Part of a small language model's weights.
Size: 23 layers, MLP 704 SwiGLU.
Architecture: RMSNorm before each block, rotary positions, no biases in attention or MLP, untied embeddings.
Training: 907M tokens, 6919 steps.
Each number is 500 + 50 x the weight over its row's rms, rounded and kept within 0 to 999. Layers, rows and columns count from 0. Numbers have three digits each. The size before them is the row's rms in percent of the matrix's.

# layer 20 MLP up, 704x256, rms 0.0726, rows 602-673, columns 192-255
097:450537492534417522442517526596503552660426478537479525467480466471432624494485514521492614475531416556487501515472455501436427492584480544477492516499523449468563486613470532490516560592462397
099:495465367512487451518529531533415504458491487554492502524550563561560471554517484469572405440420558498527536495469494484513518426428502449483425511494560449549512374520447487542527484419553467
110:541480509537520517501529469515569562502529482525608523475592540527487523457478446479498412487523492530455667478502451487490468483495493574465509517435440568452563534422547391534572503477472427
095:493481501502493543469392557541447482515529419596454538590512524480483499576521539510507492523522486503409477447439571470456508491575578547588401448489536452549433375528397505417517461489544581
099:474433408447511467500479550490534528554474591519412414511473529606469552501522543451470422522415596499576546475517499566489484551571534540451485468500509450517523495614421548523404515559470584
103:490511490558531495443555467515487484404452468507550535559464558426457456473505561466545499546457504486569490537489486505490499445476554474491461572417490538557469548463531497519542545478552509
104:550466544522435488476435553548532377552418505495508504593574508500480480492544511491548555425575607453487551511458481547487481460402411472441527518539569495477495458513524471542495524466405535
087:381484576466490537494564523486490388522453512465556483527511561485414538553443460590498469410513527455450497531501453520602518454483473585414485503514539451415466570515530506552495573520530595
105:486518531535431533466494516508522427598525406481483440484520493547523429556559479618542563557515499457495555504530511581515415557468519392523413487516491515488501546457520571475451484552462541
095:463481555475487542433420474610522528445595524497448520435517405526508437576581526479493575469560556549503386395533451405482489400466513534564402511445543558512534449530494515539427563539449451
099:515552489458481419504556476477516531522442498550366576534522432517466391469402586518577506519477457518470495430465597536486550520595556503437457540447485521534400446424493525547538495506464472
096:517439468497494485585532531526459540469493596566494511436462492566527527507516426552462478389482542468520366533488564493600468426548474529473572515486472452580465481552461545540442526468498516
103:550498436557581551433470495502519457473430501503533480408528523543395578527523409549595497596511495549445548560471513604603461471546502515493443512540501436353479433403512469500518578467514443
096:502442435545514459459476443490531637619529419551513541510473438498427430472394570499590559488572525515444477531453467552542475427518459528440409415477543582571456600514571534499458446497481454
087:473510427502547443472504486464480508417506489500494524630504458521453513504507616515489497467419556464517576519459485583474421524582595579465512580533554574469540489488518518529485483504407566
109:518441562510420563490463515499475522493520501447464513431571481449446506484546497560528486504515483564491523465555487484428468501517452568551518449494526546493490484482528490494559442512448448
089:493510590573452523532457499370394584513428498494509358568477391498449485436522566530544527450504528532549401495482563523510455530469520497446531467596500451534456549458472544448481456520472543
112:510482568406540399513434533447476484616570481468555481494450506606513482458500392512447610448505453444528469456552446501536456480561547535537509504524421408421510481555485560487570558533509570
102:532481475488499490504454457548488495490364506477545548406538540499540461532524562488496479613468501470485490494439521525551583457470568571474527458536515512438462438417477559517416572546530562
103:547485462475501444511528490515451426517430525501486456475506498491505580512508470490433536575391477492517539504594455469500495490571495502559507459544586544471488566556476511481520433527514443
106:492393398510531497521528538453473527471589594479476587424549536443541576529543496434460560436489504505474464412485502500503508469477417583514447438458541435625446433458439523490511565469592517
108:535503543504486458654477542476522518492462540515483352501519548525514511492466450524447487437496504470569492484500426460476538486549551441483479471443440554480454517412479542430494459546541508
094:509538530427475518463371536505523531433488486496438486491464468407561502550481511476444431493469502437543505422551534524536603497488407531501485495548570486457531548441501477492505439505512471
109:449515533474556483532448418514439476478512512604508555445586469383397536615507552490445497436540497526491524486446475489444552410428478560448506510545442528531384549433505534452537561525484486
103:518446417519526482500493522451519532411535480419483405444468555504479454539520437504437491549457522519382498552497429464490559462501458515498547432527485512502518422536483439513434517431578462
102:502486572508515493532561469501498529479484484524439464584500435548459453472456479499500552455484498540543455502475518617541495605546503536548428500467485495500545590583488482442566572531521566
110:572518426489496519484480471567425582458434529445553498502477558397499510449508451506478527525492517484563604493504504587459447506483579510468503492463467482397509528467467507481422513487485504
096:493498552413551530400497532466470498488563537440499511464479557562447484540510581366526420488466524462450453606501522541413488525552478482481539485535469533452517512486458543473477512580557526
090:500465505496417555495411508493490506490491487449482485484459474457538475397479561577404395534505532489517480508552552499545420477383459559551510508509554477593547477523466464479395556524504514
101:540475562495369487528467523543466395382471500498346556483538488518563494435512526508511510515527505439481518503521509572511516532504422428555485547426437471476452353434481489484441520560437527
090:426476540553509458493518461372388496520527530433458488548423523571537445436538538596611534569501539519435539516485494582549566510422426479448552519504530556429579503443462497445546471515460608
101:456479489444501525535511546469412494437587548536493539589472379522557488595517499460481507379488409567513539439486408627468532533517483457472475504467551578549357542579510422477454521552517453
100:503522466518449493465517519564403476449548437471564614534390514513477426434532559424488544503402443542504497497540453464457498524436515588426527543532481529438490567461470522509507511608436474
105:575456467535463475455425534441499422535448527533431428477573540487449574576534516533475510473480519488518480445515440475525559449532497508483562468552468517445511503457536515555473405599558434
099:546555476525495489436535480457558429486389537483544590551504523536527493512564507457477546635469528415552567587514524570519539492505489565523510492502519467360583464579576515556460565468604555
095:463503485538457605502515490558465608519498522455437507422480481541430525535464438486481565392539493560480454449557486504454479480556436494520425574563507545442419501484554530475512560527529580
091:490457458590532446461554498491460486499545643387502467495567495507516530504464400467523534514544484425484507480584431490531460404544589524545595483545508424460498599504540405481372528366549535
093:489523436482504470515491509486560511582453437513475456502402544481447556526501540450544486505522476442449509566620501470466394491514403558482517417440506446490595455589488584494543438536404515
096:525505534487465429499481586515529587470501509542532479554442458442590484552546491471560506492531495474504545503536578550487563427488406387501546472477499505615553466503470512531548397464513535
100:464506569502432393476372498541489452527511482600547513510472458504481516517525499519511523477511464518514511477461479520546422434523567566562594569458440501476515442398583513526537507424584416
097:509500529623487475522596495499514417475521477521486528515416514478487524391497486482447425373477516505456505426523503536587553539548519462550485558446485573539542502437543563536502551530498452
093:565605514501564489469462478466465568444445486403393497503476521546522459534510532505521534565543513463611521437515400471440440489646456497528573532398486512637523424531458427390422418473474502
105:488529541492499420585552499422457561579589468455591482495500413379480507509559443546581540492502485481531450470492405517499460467408537449513445598515471538505522500405464573523528562470439518
102:428518566420603500467396472439460542496513480469453502428544557447484586548478503512573408589525453523497359478498536493515570567505499461517492462541483548439513491519544507546458405438511440
101:503513493479486478510557449488498423536430351549555472487502539481470513494511526470568487521477489528451516507504580449489600416580475494417531452573533540529539433486482513547468617437595491
099:509433444549435473503497492421528483530418536499445498552534496610588538446525510524412484549531470502551485500459511647522541475447507435535464561484435505484524624570521428515509425492517529
091:414413456530513505501513569503533454434412533444499463516577451537531391610537516485477542534517524458511539490529485471564459522508436586505497441538529515569424470472503509465451534581414500
104:519510580455483433480441496420549525457506540466503515523528474480562452422390450481533567449492498509478499492611526525532527521496416446493549410520440422463447432454572479464582408492534416
107:528608491454533465503533505516566624505546398509559537452537488565503508464490425449444575535463493493557513459487426524445543410505562560508558477421515539500461493464481511523430428533506482
107:485534510578526493521488502440530524484538574529469467515452414395627448525487602480479527496534536540546523554441537466392531469468604530468480538534542535407507477505434475562502517521464467
094:556538469514530481494407523454535461503495474408589575509557437497435525528435654422432492524521598494470544484438529488471548525569646404515544485540485450543582534536492534554470486596537535
099:536510562560486572467481514577484555554468543548404504529531483456600621496445468513540554558503513504516499551478475538520529495525570458501571487520442468545409494513469550465522472510553427
092:504550511445455453477591524519391471529538461500494566506464481541498577396592448592451501432544498409454475504550480499510455443365441496495573454388537448557565482549428547505466532420416492
102:486510581486516512466469396556471489482412492520510570544490474579530546440452526457482445497484561460457473563489456518533478519479567360508461471515483528435539517444544503406531479492467530
102:509491473495433657506589536520546510400459562501533511436400467464431466492533484503484565462485559513553429472497489431472556401533479511521586543560459499545478598502500557426516530514547521
095:444501573611490527475531482500440440525506420541477533544545468545522454462455570506520546559560543486473477449536532471450501456512507573416465530426516534556568453452472563570559446567499634
101:427450523486554475537448506525519538615542501460497441573568489530539485480559538533496498530532513525511449511467510522605501581472483483528508586488403419535473587496526478532493422548528479
094:379517479501573450531548483464580447496454525612463529498496524470565487484495453557531518492469522531480532545573500491499450535573465496544499517460447472495469539579440500464447408556482415
091:582428542546408514515529599529486384432487446465484578512493422599537487514467530472466444503558640441462584476496535481484421445531539574531500491427468483447508531509564444498526590495543325
097:569465425516422542540506503479541511474578454532512512547501524551434398495514498480480481497516472490452498431434474469514465473520451579494477613474514478527505452482532538477408497521474563
095:490473514492455526518433500433459452469550488448494428441516511475549476485614537490407402473536513539528621450399458459512485513572553555538489497477526569524504479441468513406477404501449568
096:501554502488442505547498486457447485401550518418519501545571448608476472519513431497477535542537493521532576472543401483416497529570515542536579539575469539603408553566535451529474483471543405
105:578473471487532491514439511522561503448542548487471517549495518425467517581468547424522413381539566556508594430488536538440591540441495463577616511435502519515531482551505448451535529516556424
095:472566441472494492386517507511492585497387560601498426561500476453416613537352509475542471515501419485452479531549403482516585537491591489495411534408450511423480581440375513505472520585447435
102:529552508361501453513550528520493563430506529509465443532480605542563460605571530538487445545554480510433596502514512588515535444487463626466497509487459425511497509453509587561641494516479511
101:507479409416479514601436553571514468377551566506524526555440490407519548497497448516521410299503623493477519489511535509459518401539401503478519465471540482509567476523447478565484527431553533
090:529528515480572414510477472550455458491567452444563376390584430557583490509473516492574424501536521485416351539505536486453496425584513416521478462521499568454473548530516537496433675436517458
096:443439519427487579476537466505406525536500559555509587453559504535477514544539482380579495468424542584476497441456512496511531558441526570491535471527430476439470471445548614472498465507566475
105:395564442473543544542492532492477507466582497468562561383488528507518419450500450454478525456433509545535456436484510491387458417520446449592527525500535535499501513431448464445486544530501481
098:489478457508443530500527542527473473553502456539476499434417443412518552522450504508476522469585629530455452418602477432556490422532370475521563410481487564506473497523534523494511591547525451
099:512463444536518537493387573521466582424441410444527527463487460408540432511563505548522635489503443536528482577504504483448383598528513447528461430492541476483491442434533395422560514520469491
100:433507512500510582508461474533426553516562480536543531456611463465526535506515553464517536408530495581478471555444501548475555572522529571485464510506497516443472443603576545469554575500480504
# layer 20 MLP down (transposed), 704x256, rms 0.0651, rows 602-672, columns 192-255
097:562569524533467533521428516462424416481428577439478510486414488482562559540544490481540531508591464624582470536483475479570487462487470532482497515549481440482400583536522525462469519493519568
097:476585496614615495597566444503497551549513555498479478465514600479478539554424610514459658473531445486423505525550612552507522521556505445467565457557516460506511516550552460526383515436541528
106:500493463586578520529504517494588573543442464508457535497609476498436551571553507582512509519531489516504486549522405545515438536640471481514553471546465543560435435540489528489493506526491559
100:452441459507443531426516619489543492519543592434556539472463517533535507477481511560516528491599521377462534536478481434414438515476482527551518438510561604488510561492506520428513522430404462
100:477572470526484564495460621446485507492509518525537452546555484617597529452497461450414508411523440540476439560483479463533563535451544478415531550479524469562490495430535519467523491428480434
098:567502524477448467506482491537504503459451590560476434546491593569544525472549571423497482514494483573558531492508448472572435485592582533489450484464473486459556535495424484449455456509551464
099:518521535546479469507445504506468607465538530461533494487540472452605493516383521439425496537536482518493506547467474390605409536441483513544468481491492576540523601494502469539583451484513423
094:561502438562450459481549534462581517496522438503524543431517427503431499535589532439459519504556411349547435481527530487476424542468475510464524507544453460562561476574459497509508539568513456
109:388492503494436473540577388512492530482584408468416427565552524428494605487441475500460471485460524409406402509405417545502566532447484509507535594426535504513551524550516490486589500462480516
096:492511440519554468511530446494512494529381509498555485651500573520482530454473510490424488548455532426416505551524554589523547527465564517528595575527526455459486543501570418498460569450462508
101:478595485479497503466473590473489525557622474551534550460451539492472556542550487503376526451489431572396470504536520556506402500410494627559437529532476551533544525445436463473480466364534572
103:515546443525520504459484492478505466514434432502541481576506511556455519515467578452541502519567488450454472512451468603471523516459507581474525499431514369458518472509541423549473479597519533
103:489429525434469498473488475525432578518438505459543481470503418457466485498545497524529455564532608386471474551521508480535530491442489462488608496486454411523555564538546470459490537487529570
100:511426529611460475514488540415545541509464531457467495515480549472415454441489558502534411552550453361483562586569477504433450565449473497451550387518385502461489496444459418533522516471551547
102:529523523454464514510515511513534516592482503520435483434506539443546495448471423527519495440529456482436504443480546541458549492487473418510431434454396445579482533492506522472462490533525457
103:461638588485530526500540456472536518577517529468476445495552501529571463419517512415498584461556432722545508480463492519458497406459447485487397530511542532435505548474566514502485524452531536
096:479446446528522553429431440552533491471609476539544531475510587460518474476481608478442534488517377397499551478437468470446467533464536474546418538471480515500544424461518505519579479494503453
108:516471523374541543507438540450497614431492510406411494537611511475454546516599543554517478433540501523386436534430485526361519482510458454560588496447518565436507486519518457483449625477626472
100:566491528434494445453512517534598599448509541450486432539425555391536483411484442514482449520537524456513501456527381480508479438461470559535411448552515456514541552521488499578503485414567499
104:436472521466532484489364486550462549500502515512508497537544468495352444568432431437397546473513564450463471542501533423492510496427498518510536516534547437505577506541515448518419500450504525
102:517538484409440563552600547569501380578563525487561558466524478524429513484529473559499546476491447480448510510466401509558497485498485519547512430504441543543497528499546607395557542445473483
104:447458498545595451502459560475496529454522468474453510619476518449471532494506542475589427489463540466515459486471574631647546502543461541562379466504505526464548456507486519442539479473442520
096:483442494399580441499497438511487534548507503532521524465497513505422443499464486495532423541458441402488500435459479536459447514536494460472479502516483557438496485459594511479455525457478535
103:510483469558479516456541549465424521496515456473476492474527558548543537400480522499429548456522472459444537539514499454486457575502490564578513468436501435474354425491514483532451536441528495
106:498551598515405510483582484528483438474452505475490512461497474560475527525455459416483415437600499378483478568495487476367592494493450486499505400483473485422525502460464545514472454491478489
102:550513501483517479415460577549566555512522487575550466467464439509438501394449495446441496466473566541438482481506571524554482497497609471488477482524424512583433551467560502533637507449516427
106:482467555560498388484540441498444520398594562485598481521575476465472485496534503492490479537591590400544482519479549558499477541453509542531491549489521472566435469469513507492561475549605539
101:518432478536462531531412410527476481500535540502461566559558419568484534543586477513520548489540424571579538554452561553517510452467439516521425513451506451558567414499503527522448526551456544
085:534476475486523568543503465538473440497479486505497514456557461460469454471417383496604596546535465467530519487455474623517448492572604479490508489546477560528424525534579605615527403451518497
097:459519556484427477580538550390473526496499565458487490463514464478372497496467536409492483510427477464582505464375373435472582536382540544458502504455506490481489537458492543406545508525506541
095:511491433591452594486424578485456545460554512441507507544547435548497503481519490515442478431587520387483489529504579432441449490587507447503508581482583395565538528452393476561469582393480464
099:594497528429583575544512437443547559495466467414539429520500503522498527460458527485461479491428413393478542541525509505516442509448463483445462541532410367525485417552474501463576499474446530
100:538481435519570472443481420523483513536499547566500413406466464462543551456467405562469392471517453556583578513430562504497511537575519480421472479504493526531520433516531489521505565419584437
102:469513518470446546569499502505503551497489563565413414505465512456508547549482528421502435610456528659500482578502509564479482587552518567502420473463497551484417568540493551505494445429520475
101:531431534469492526501397556463468462517481460449443475497489467529536456480520434483513406403554471445557402506484477384561435463488460448465570451510566454547539577467537431477521529538389513
094:495546411507429430503455585517581461460605431451447497430466522484556542459429484454462453524488533473571364500452467494485562487494476544483525460491375471536491491501527485520482607501475448
094:606488482472450524570478571483496582471517423481461587521525533501484478532571553434474451484529547358473549432472597517507579537542448499527511444507523538538471503534413530490516589530474470
098:521553500493434456464513413524490586427577550414450452493661573514524587403470584454562559518490504553448564528465514557391538462475547555528626516574466468495622542469565500403551514467548483
096:520538493494582568515496444552539483437468524479506542494556499494463455533500439427594534486498434501489513404405486458528601518549542526466578479477438460431502428511521501555490490464513469
097:537470537512504480556488316426558588417502547490595500438460487498526641512580454492478436517462541485467450476560452501496508467457466468508461455598503504545516551514459537496411442515440500
097:520553493441444530553472515516564615470482555546400508541531573539549400550448544417492471572483485390546504474465505491498497462507489406507477501480516452504470509478556459503439452662652492
094:420594449504498490490527562460478590550557532516451476511515383458471544556457468391355446493559557467408509473419462469475454444575563542537379533487524405470541593547559532667535583558479518
097:417538597476467508383462502501570395566428388558461502637446514452589469528552495506513453526569401591480538546431508545438490536496487466559469434482569471463533520544503394503538593483508520
097:533505431435561450606487484574550618544491469472543526487610517436544478443532456482453529523464496383486379441474496585490495502460498556513439496500497517485447501480513576479503519597496573
098:465399524511427535498567502550453502543572503542507467447574443521493496486556390490485515438519443519536531526532490471480510479521490493525503495465476506469450476520441463500469490552434477
103:481544569500562511401587526473483577461637545483411575517511542501511498499454446402495553523447478573445492470558569551526431458499505562552485505505524501435478501347412522484485517455505527
094:490637546510483403507491490485466479482510484532528543537461521558499517535489530558548530469516484455523475465483544494430488418469583501534494461446435543531470495438449516497481396467442467
094:444525461485564441506566483502475423503547518462555532547490432415568464496574523536498534531503483737395465533468508512522557616507466544490518539506461536476538528632527502471473415453572478
107:576429506436547612435397390462505525434494443465462505446524530585545455550542608500506424505435550535536427470400455529485506495485555472482505477492406571520523526514517589499477551511479476
104:475525532517457466451419432569524506505542560468601565498496465494448467475498478496426512501491522473466560501512500530461517460467521458601572584498525494558494460423542417502511568472464546
098:463526447558605510431569480504477571462540493537551412416510513606590362526487530509537550502504430562524437490477503527541481555526450508554501542483516479515541433528504575512548456490409503
099:418507454484419434504482476515577522536532513498501515572474499424547476437495507467453498452474499499556519518509506485436478399442494472525500531425576506432547573459487539502496441591506509
097:575554492553456592457500610482476455530515470525508592511488421529547534532501544557485531525453520383506549488436452407509491437404400430528463518553455550514529511548540439473494487586512468
101:581502566602465448592547449563402525537563502507502425517407521436503542484474434468542555548519463416470461446505502506402542506551456482443484509548513464530567520585499537488465450558524479
091:526450512547431491473480420580448523532524564479487515510515494504488490574482567531456467512427467467371547466561411466517450519436438525511527435464486423517539437519571517487518465438525433
100:477456439434534455524515526594559545460461547495422544568533510487497458515561469509559463484465501711456546504437519595551569492524516513510582466517417449478498516510485457488453477554486430
100:492576542507441470511458557549614517466523400481571361577543537383501506546443521512493494458512489536469537400525457499430503523511497547558551435512460459559527533592442536495562468517479390
094:551544549566539531501511478560453447492534421490551516553524376511521491574584476460531443574507501558471470470493460521476538485512550528490441537487587418493539383449449435540531465344483572
103:472462472453407554456456418519544542436586580556456535529543510543577499456560439480531541523588468513438497539570439425451500466427418617460488527498518518511503519457568543552476470469549432
103:531507561528509452505480548515575452504568537498551497534631535490552569503493402407502422484502584431554458485491461516561455496462519520492460469584504429501492526479479426524529500420486454
098:514491559431619455536512434549534407465478464521516509520478511502531437537543460537638541481439442541569451517576459531513590446530478424441520513488511498464424521526540593569463418649456510
102:512521497478481483577524491506453504545494514510516513497482482500445483496507449439538445449519493466547518518539433468442434523445473600500512548510566465501583444462477495536424538428465438
102:478602492483443542504457539499471555519484523484457418486589457535470535426536494528390531472501535621502551521466416517568604520510462550516565533535502493638487477557574467493548486510482537
089:482473538459474541554482468485567463450595430509486578461507538482555488564593482528497544409428486555471487455425525519403484397479444482539600458528545517575549474529459535501456410453468554
102:431486489512532497489488437567556534534511497474431419511456553480605483438573544491487480429551462438561474511606495434512532421569470500495593555454476520428429522478519513521486486514498532
099:450522509602533512470486483543474539610497581545494489524516511499394524449468478544577507469553424544446525520364429544596421547469541578457437530490484486483527413583487432536478490513433536
101:511523562591453433589512484458445447520599517486427513550415624450437512531605493509448595545490474412488551495473471471523584506475581489455492573474448564483514505468544467521468476574521478
101:519508518488468488458454510535522520417588559428422469508495537508519467439654455577536440566530414629476539568510486469555550406488487471517484520507467503589470573597471504478544529560580514
103:530528491592538448541556543462459462481420565502481558547530580521540577430479491541555531568484511416523524523447525537505543455502557479480502555532546537410495383498409497470545498528463567
102:572423550586509494479524505469479444459495535515457502485502534543502410562481514462578477547448542505578532509532485470514472501553498412463416539498506591445522509548491513432460460464537537
100:480432495521518463456448461520474461506543481439491429427524476507562542499469478498512387482491487509506491535509536607475380509512533428539543534525429508485591372587398556621510524477482430
# layer 20 MLP gate, 704x256, rms 0.0706, rows 603-673, columns 192-255
097:515423477476582551477501539520521424384478476552521385459497441513485467485460448467518461459502527534489475524561522476554492412558463583493425401518530560459513496443480505497560538467498388
105:556449488480445582447528516507526571503466568572487439477585503574483489495469456434594511418498548458512461560493527430501513439583573452536510548491507536594566498467454639522479526527547463
098:499499496488356381493490567560603534529484600525504511498464526517556483483546449500454523514574504428443584540555492514521583503440443516519542550504539467528523606515459443499470474494487565
105:445465459488495511557450570579504563438438508477499618469539505560470465528487517606412506434546451472527538599507487489419532497562425454484454483559469495480463547540505449469585535472521537
101:468471492509506485478493484528513540395463378430476557587519448532373525485481444500474534457450459477524513511482528561550570471551514539508507536513427486460498495531524465435564587424456570
100:517431495524515550492497495490366506598466521442479403536554508445417457435500431459479553479563594456528545478529512545580461456411464496451390511545504478440492465445535541474476391446414423
097:503503516524449419569449586556484482460449526477454470535595558444447568524529477434478564515478471478495514566546482515503529495526500526540547480518542416549531498475391546470492447468452504
106:539501493534542527457530410520480546487474470566401472467505486535533512534534502461599500505539544519448431444535459492472457507500496493422574426560467557512424489543433500477500459479523559
097:537545458598420411458421479465486529419469482447469504549543538464454590463470514430476453540479560434470517445485475581493560523546529524550528517443457444511526468529470491496606485434468613
097:504488465483562532545436483519442495470566474549436494550424507554493462500486614530553471551563504500507527529522529518520468511537460463509323535449457462602474488528490613471544403516436549
096:500427490476426480492440470556547529500641546415561531436542489478587554494487401522437511482415501487530517476482456508425399436579526447554540497537507514543531544492469443480516533469455489
099:479430527524473475459476394553491440562462568471439466446518467460526519501467539474482542424464481508477505330399449423501542390530456522518541579455460489519531515430532516501499468461438452
102:447498396435562436480507490593465528506529488507502486428466542451477498485502385516508475428531441574464486427529485549474441489486580534505537438484473466469455549530496549462460537449452555
105:484464486585509508493467562421491512438417496541594455568481570510616536462521478463438494642409553443516562504494463516498506473494482439525567589557529437456516504538513440513516536544601501
104:559537508500475537423508467497502525504501421546533477465471570496560437420506530593447483546502483482502510489529487580493549470438537514423466444452590538525560555437479494551467488394406469
100:498550460581649477538486459477597503469534491432503423555538509449519534433471540530506532495498496477439491550545452536435438502593520492450513415510527552573480507572478475537383457444497475
101:485454536423495490506606506429462446452540468517506503434323419441494415425453532518474578503412461480532477423477483496476428444590515453444495503497498456405530541525513638497524568548493390
100:465522537539560433542565498523455509578598520542469520530533432427582400509452388535530483378504498526454481515491515549555520425538552528561393542491497502588494563369368501490476459469465524
103:504545515456476536498511421502539502508372557550531522485478481529448565466467479485521466489442570431524504555422530557420468509550583495502527448508495520499559543572467455408529483515533532
102:476522508508453556481536463479583536546472487540547568434461485514527478504473521407495520492476501496431368539533495453499384487546539421498518493439513535482418528495442560374586565465541488
104:547532549427510582473451429503501523522556408432488554457524465525337429485436432441487501500511563491543469452495512477444556469540466536487585527437424560562462451539434546432646505478475493
103:444441475462429452525517595522477554434514479518330442517413432491616478587541502504548470565511500475485525540382531430525497590523522506571563492489479466394480579536566536524480450485485448
094:563497429576477508458539547554527575573503390560573466548421475571514508443534435429530477486488506478474489464507456486508497459505549512563507446480440422465428505569489588567433525432574461
101:480503502431449415477497486549444598478514457521577499536458545493553522523507501547538579489458441539487482477510487580520492473517392489444453483484502628504474514561469564434543511530504532
105:526531527468541523545414504557487526438583540540467585392518504536474443511541520505594492497498517539472495560464422446552569451518544423512482499510538487498564503524484513476516515522543444
103:516452448516570469477530522563520472511527601523507470478498447508429500451547473534406554459524534509470581572496402526564441524547495472505507462506455521513472423426464482490600530461528459
106:460476533578485452415495520523582534552499479570399405480464510538526485479476479562427499543450484434371435559480436512490432565494535484478547466537451464365457566533502427465460500512526500
093:522554515488527454454479474535411419495475545426581547543548459448578554512557546506442418494540548528471482444499550417543560481478428512499577515548477482465564446471564394472439621530497511
098:577447371536458554425539428470534511584653564542558426529484487455496444470505566562583553339485505566522554466492522413516504418487516512580466571472513547552556472509423474523631458481571493
103:478581479517526489422496628434479481491547516413434532502597371476472540433500456554361527540499379487522587433486585480486483453533541431459546443441556457494477506453512564557542498460492390
105:464429437487484485512528556538539581539482431478483519395508581493465556568487488564600515496548529510514498490523531442459555547521484450500448423532527487500465470510429524476501497380456531
104:443532441498504529538538564539596524527534522558563494538463544526506561504439574594470519487472508529565503478405454474431542434438449561494532437527575479443536504635548395589496555566520556
105:586551478498426457449547524492591569477527525468516538450499533517453476521496487525540477493580491447539425518501403500472538419509524587439485469486471519525509517419446581587490524512448511
103:503465390505500474483474469478529572472474583503525458541523545553512520455459537484527535475487582483480472447556455498558569518497507498488532485467440460409520600541522488442454563578577423
083:468482435566425438507512543521539511554536459536577391569532504510568534421445509481462456509464538460478453497511403471479512467474511498482550437413493471483542489582409474536594531535420463
100:486445495450557519606453495412540516597508572521535515490519462390477472541473503500502503419562505479514516583472463466521491416425584471551528453505557510525495503494452475502455551446566444
094:473481523446433462490564515581476461521572478472583450507483407587471519500452542619514490448439532513463474506509576509501439488464450412434470361536478527562540609478568540506567509444385457
099:621561506484432553510405442452580524503491473502492575441526545497577490519519460461491516380424550512536422501463492524513517418519434455512577498478536521496592406531537551496619505495471572
102:521482499518563558514520581656521463523483467439502410516513523472506481514518473419477453459450453491452479541510521439559513479500392547539529494467476500496519523534553530495542583413530475
101:553499459455502593538518460474496474545478505571446537420566499440436414450534573471562485456576474524437444528560529504424449488463505445459487578462561499469578485465516508462539519535498473
096:553551467485483494532480450570522509473575483470418488480537534513538587465476490453455426488492570522512514533510358437518480460596537591543512587404508522441531506607559448524514531453468436
096:556471454488514444527463506399462543507519590526494341557473512447443451479502472464524433448420558539596536424470553418498502496589547535505470520591472536523562550360423548464510485535471494
103:557399496613468506476550413619500482541575404474510483461511468459509459484565477537483418413524490461482636490441517453496462586450398507482476448546543487565409541573538552468584557535487488
103:452515384630441491475509570446500643469566464517399474421499513567539407656510558454516439435478480433517541484471580450497447450544495447467425505507538495480485541503496502478606418601440502
103:504505550559575472476630523554489488498545406604527466508450535551411499507489469531453622513478524530494524503519457536579546488449464509501565499414494562515511507497483462488546454469503488
097:469516377459532553499364466581502440474559544599477462587413549481468541564515419528437497506568453463448608489392458502553525577407391492469445465488482415537551531489487477534550626450575542
094:512451487526482542461424511497462498501502578541476484461529497465506513462441519499496578472462473523610483546577557471442488515550471577506401466538530470481414466521456515408507452509406484
101:520531419386554539476466510545490477445473463547500519505538584595532469538461468442323395472569553498485610475475556554488451479425486436535513479401534532439487380583501459522429576484495529
100:419471447405495489469441521442474519574559462502497419554458507460433545507559396504540473475457556493521541508383454520532464563551460473479484453513431501495483520529504510534386454451567453
098:531497586418532565486497409458522447415516511415535503454503479566587481514450548462516518516446444499440458526470494490505490478444558469457508408607431482550476559488438448501508472525485544
096:528555481584393526544538501399552563424499498468553524546549472432551412475505530471583451527483403496458476564519521497518504537532505561490501502520519631457417519487470502451499571516531462
100:563461485491474502465555525534462511553482547498531590601426451475525537441493411532454503558554502517476578547529523494618531415465571452490439507436526415460536580542398498480580513505493509
103:501569434433473535549487573430506468564573441448516506479508530506419500401566455461518577501517477511476601513508443529559439521502450505550537535490519381474482583536544600487462504443504615
102:528491519434552525476467490598448460506543442500473457484554504487502445462437486523440459426464533496443519585487502615578377558430497528513443458524401389518488423469596409594519594442477579
101:448515508554467465514504473521467486454524506458543432525390480432488496502562529578512407554496520512518554520534441480405373496463513500511472484502539504456528467413551511534479438500469545
099:429472441507544402534455529554504545432547467465530519553477481422476559449364531492501444474563526497415411390504605533486540490501523585550495474420496442455429451568466495540524570537500520
099:562449503492522550508447500459433523462577519530564484576570530511434539454605486461476528429454521561576453487500524486506534530446451481505505566428509525620496410428535501552455539559502346
098:510434539516557489506518511427471494560493461505494485496507478641518464489434544527481476411497509456552482544486573494432410466582530491497462429506416469521420485486441482554437507614496440
098:546431424453482597467462450520534450472557524527537430597568482500476506487535384451495559506545507496552514537574480430530405465542514515548455424468416477481428425535616502462503512484524445
102:423476580456544483493436522501500412492480523567481490529519492511512518474382451527521501481513514504455425417515454505517547494462493463529464420581514548434447479479484550662421463540484556
101:533510542486477468393560501465492502622533580516434485506447434563465508564507512510480532425507487477533539468507540496561515452579494539413542498494547520532439467566488547406535514412474447
103:469506516396471490476584487428470563574449481529560634433484569568326541519459432487503553533513521565375452526471542542482541533478515493602597551526502473576486577586448546463547486501512529
106:508513376478527513432439507516492546445522554540409400587528432488521504510383489482466553529519488487560603549496465488515506536492542552463408434462499416459509506427486466567555534522517490
105:523428496462468446495590441573557439471433474565454449477404571630509501485492520408453511509493525389413579485460430508560448566418423482492449527504421436527460450526408591499520574462478559
098:522514515526481606401535506538504465543451420548548458544459442587475585487487545520408557537469561480523460530603483524501403434470572520539506478485486482585465561560466580453499410505583521
099:643467542498485421479492490489446467435465556508458499412482459529498547432501546568442496373455575550534503329526577501419425509605483458534585550531531481575443500478487449525562480578422470
101:522544537503523542415549492585456488512531513471539533457440619436432509541413416528438435446508574513410482533501472633505494592446471522538501469501517539555563517532510588485470488474535521
101:558491544481534549531600503397483582528533502519574430609451463487609471528490516579535515491555468460453541492467486520552494533488531470443575507534495463504446559534427541461466508537443537
101:481521467542497461527443553552539584471502463547485558433525452535509553466470437565515555487500584478493494457476512485537610531495483431533361528491567547506389463528401545498561478475562518
100:509429425403470448503519488518532437487455423483485503456472498535474479560495593484438571553412549446470570445495549448524535404537512619565466492523541503483476437445546502548491514588457524
100:437388427519515508450446472452453513502515453568554393397486505477520477470425390488492431513506445498476523516552482494499459556391522415568490531448475406592550545387466442520537512368553516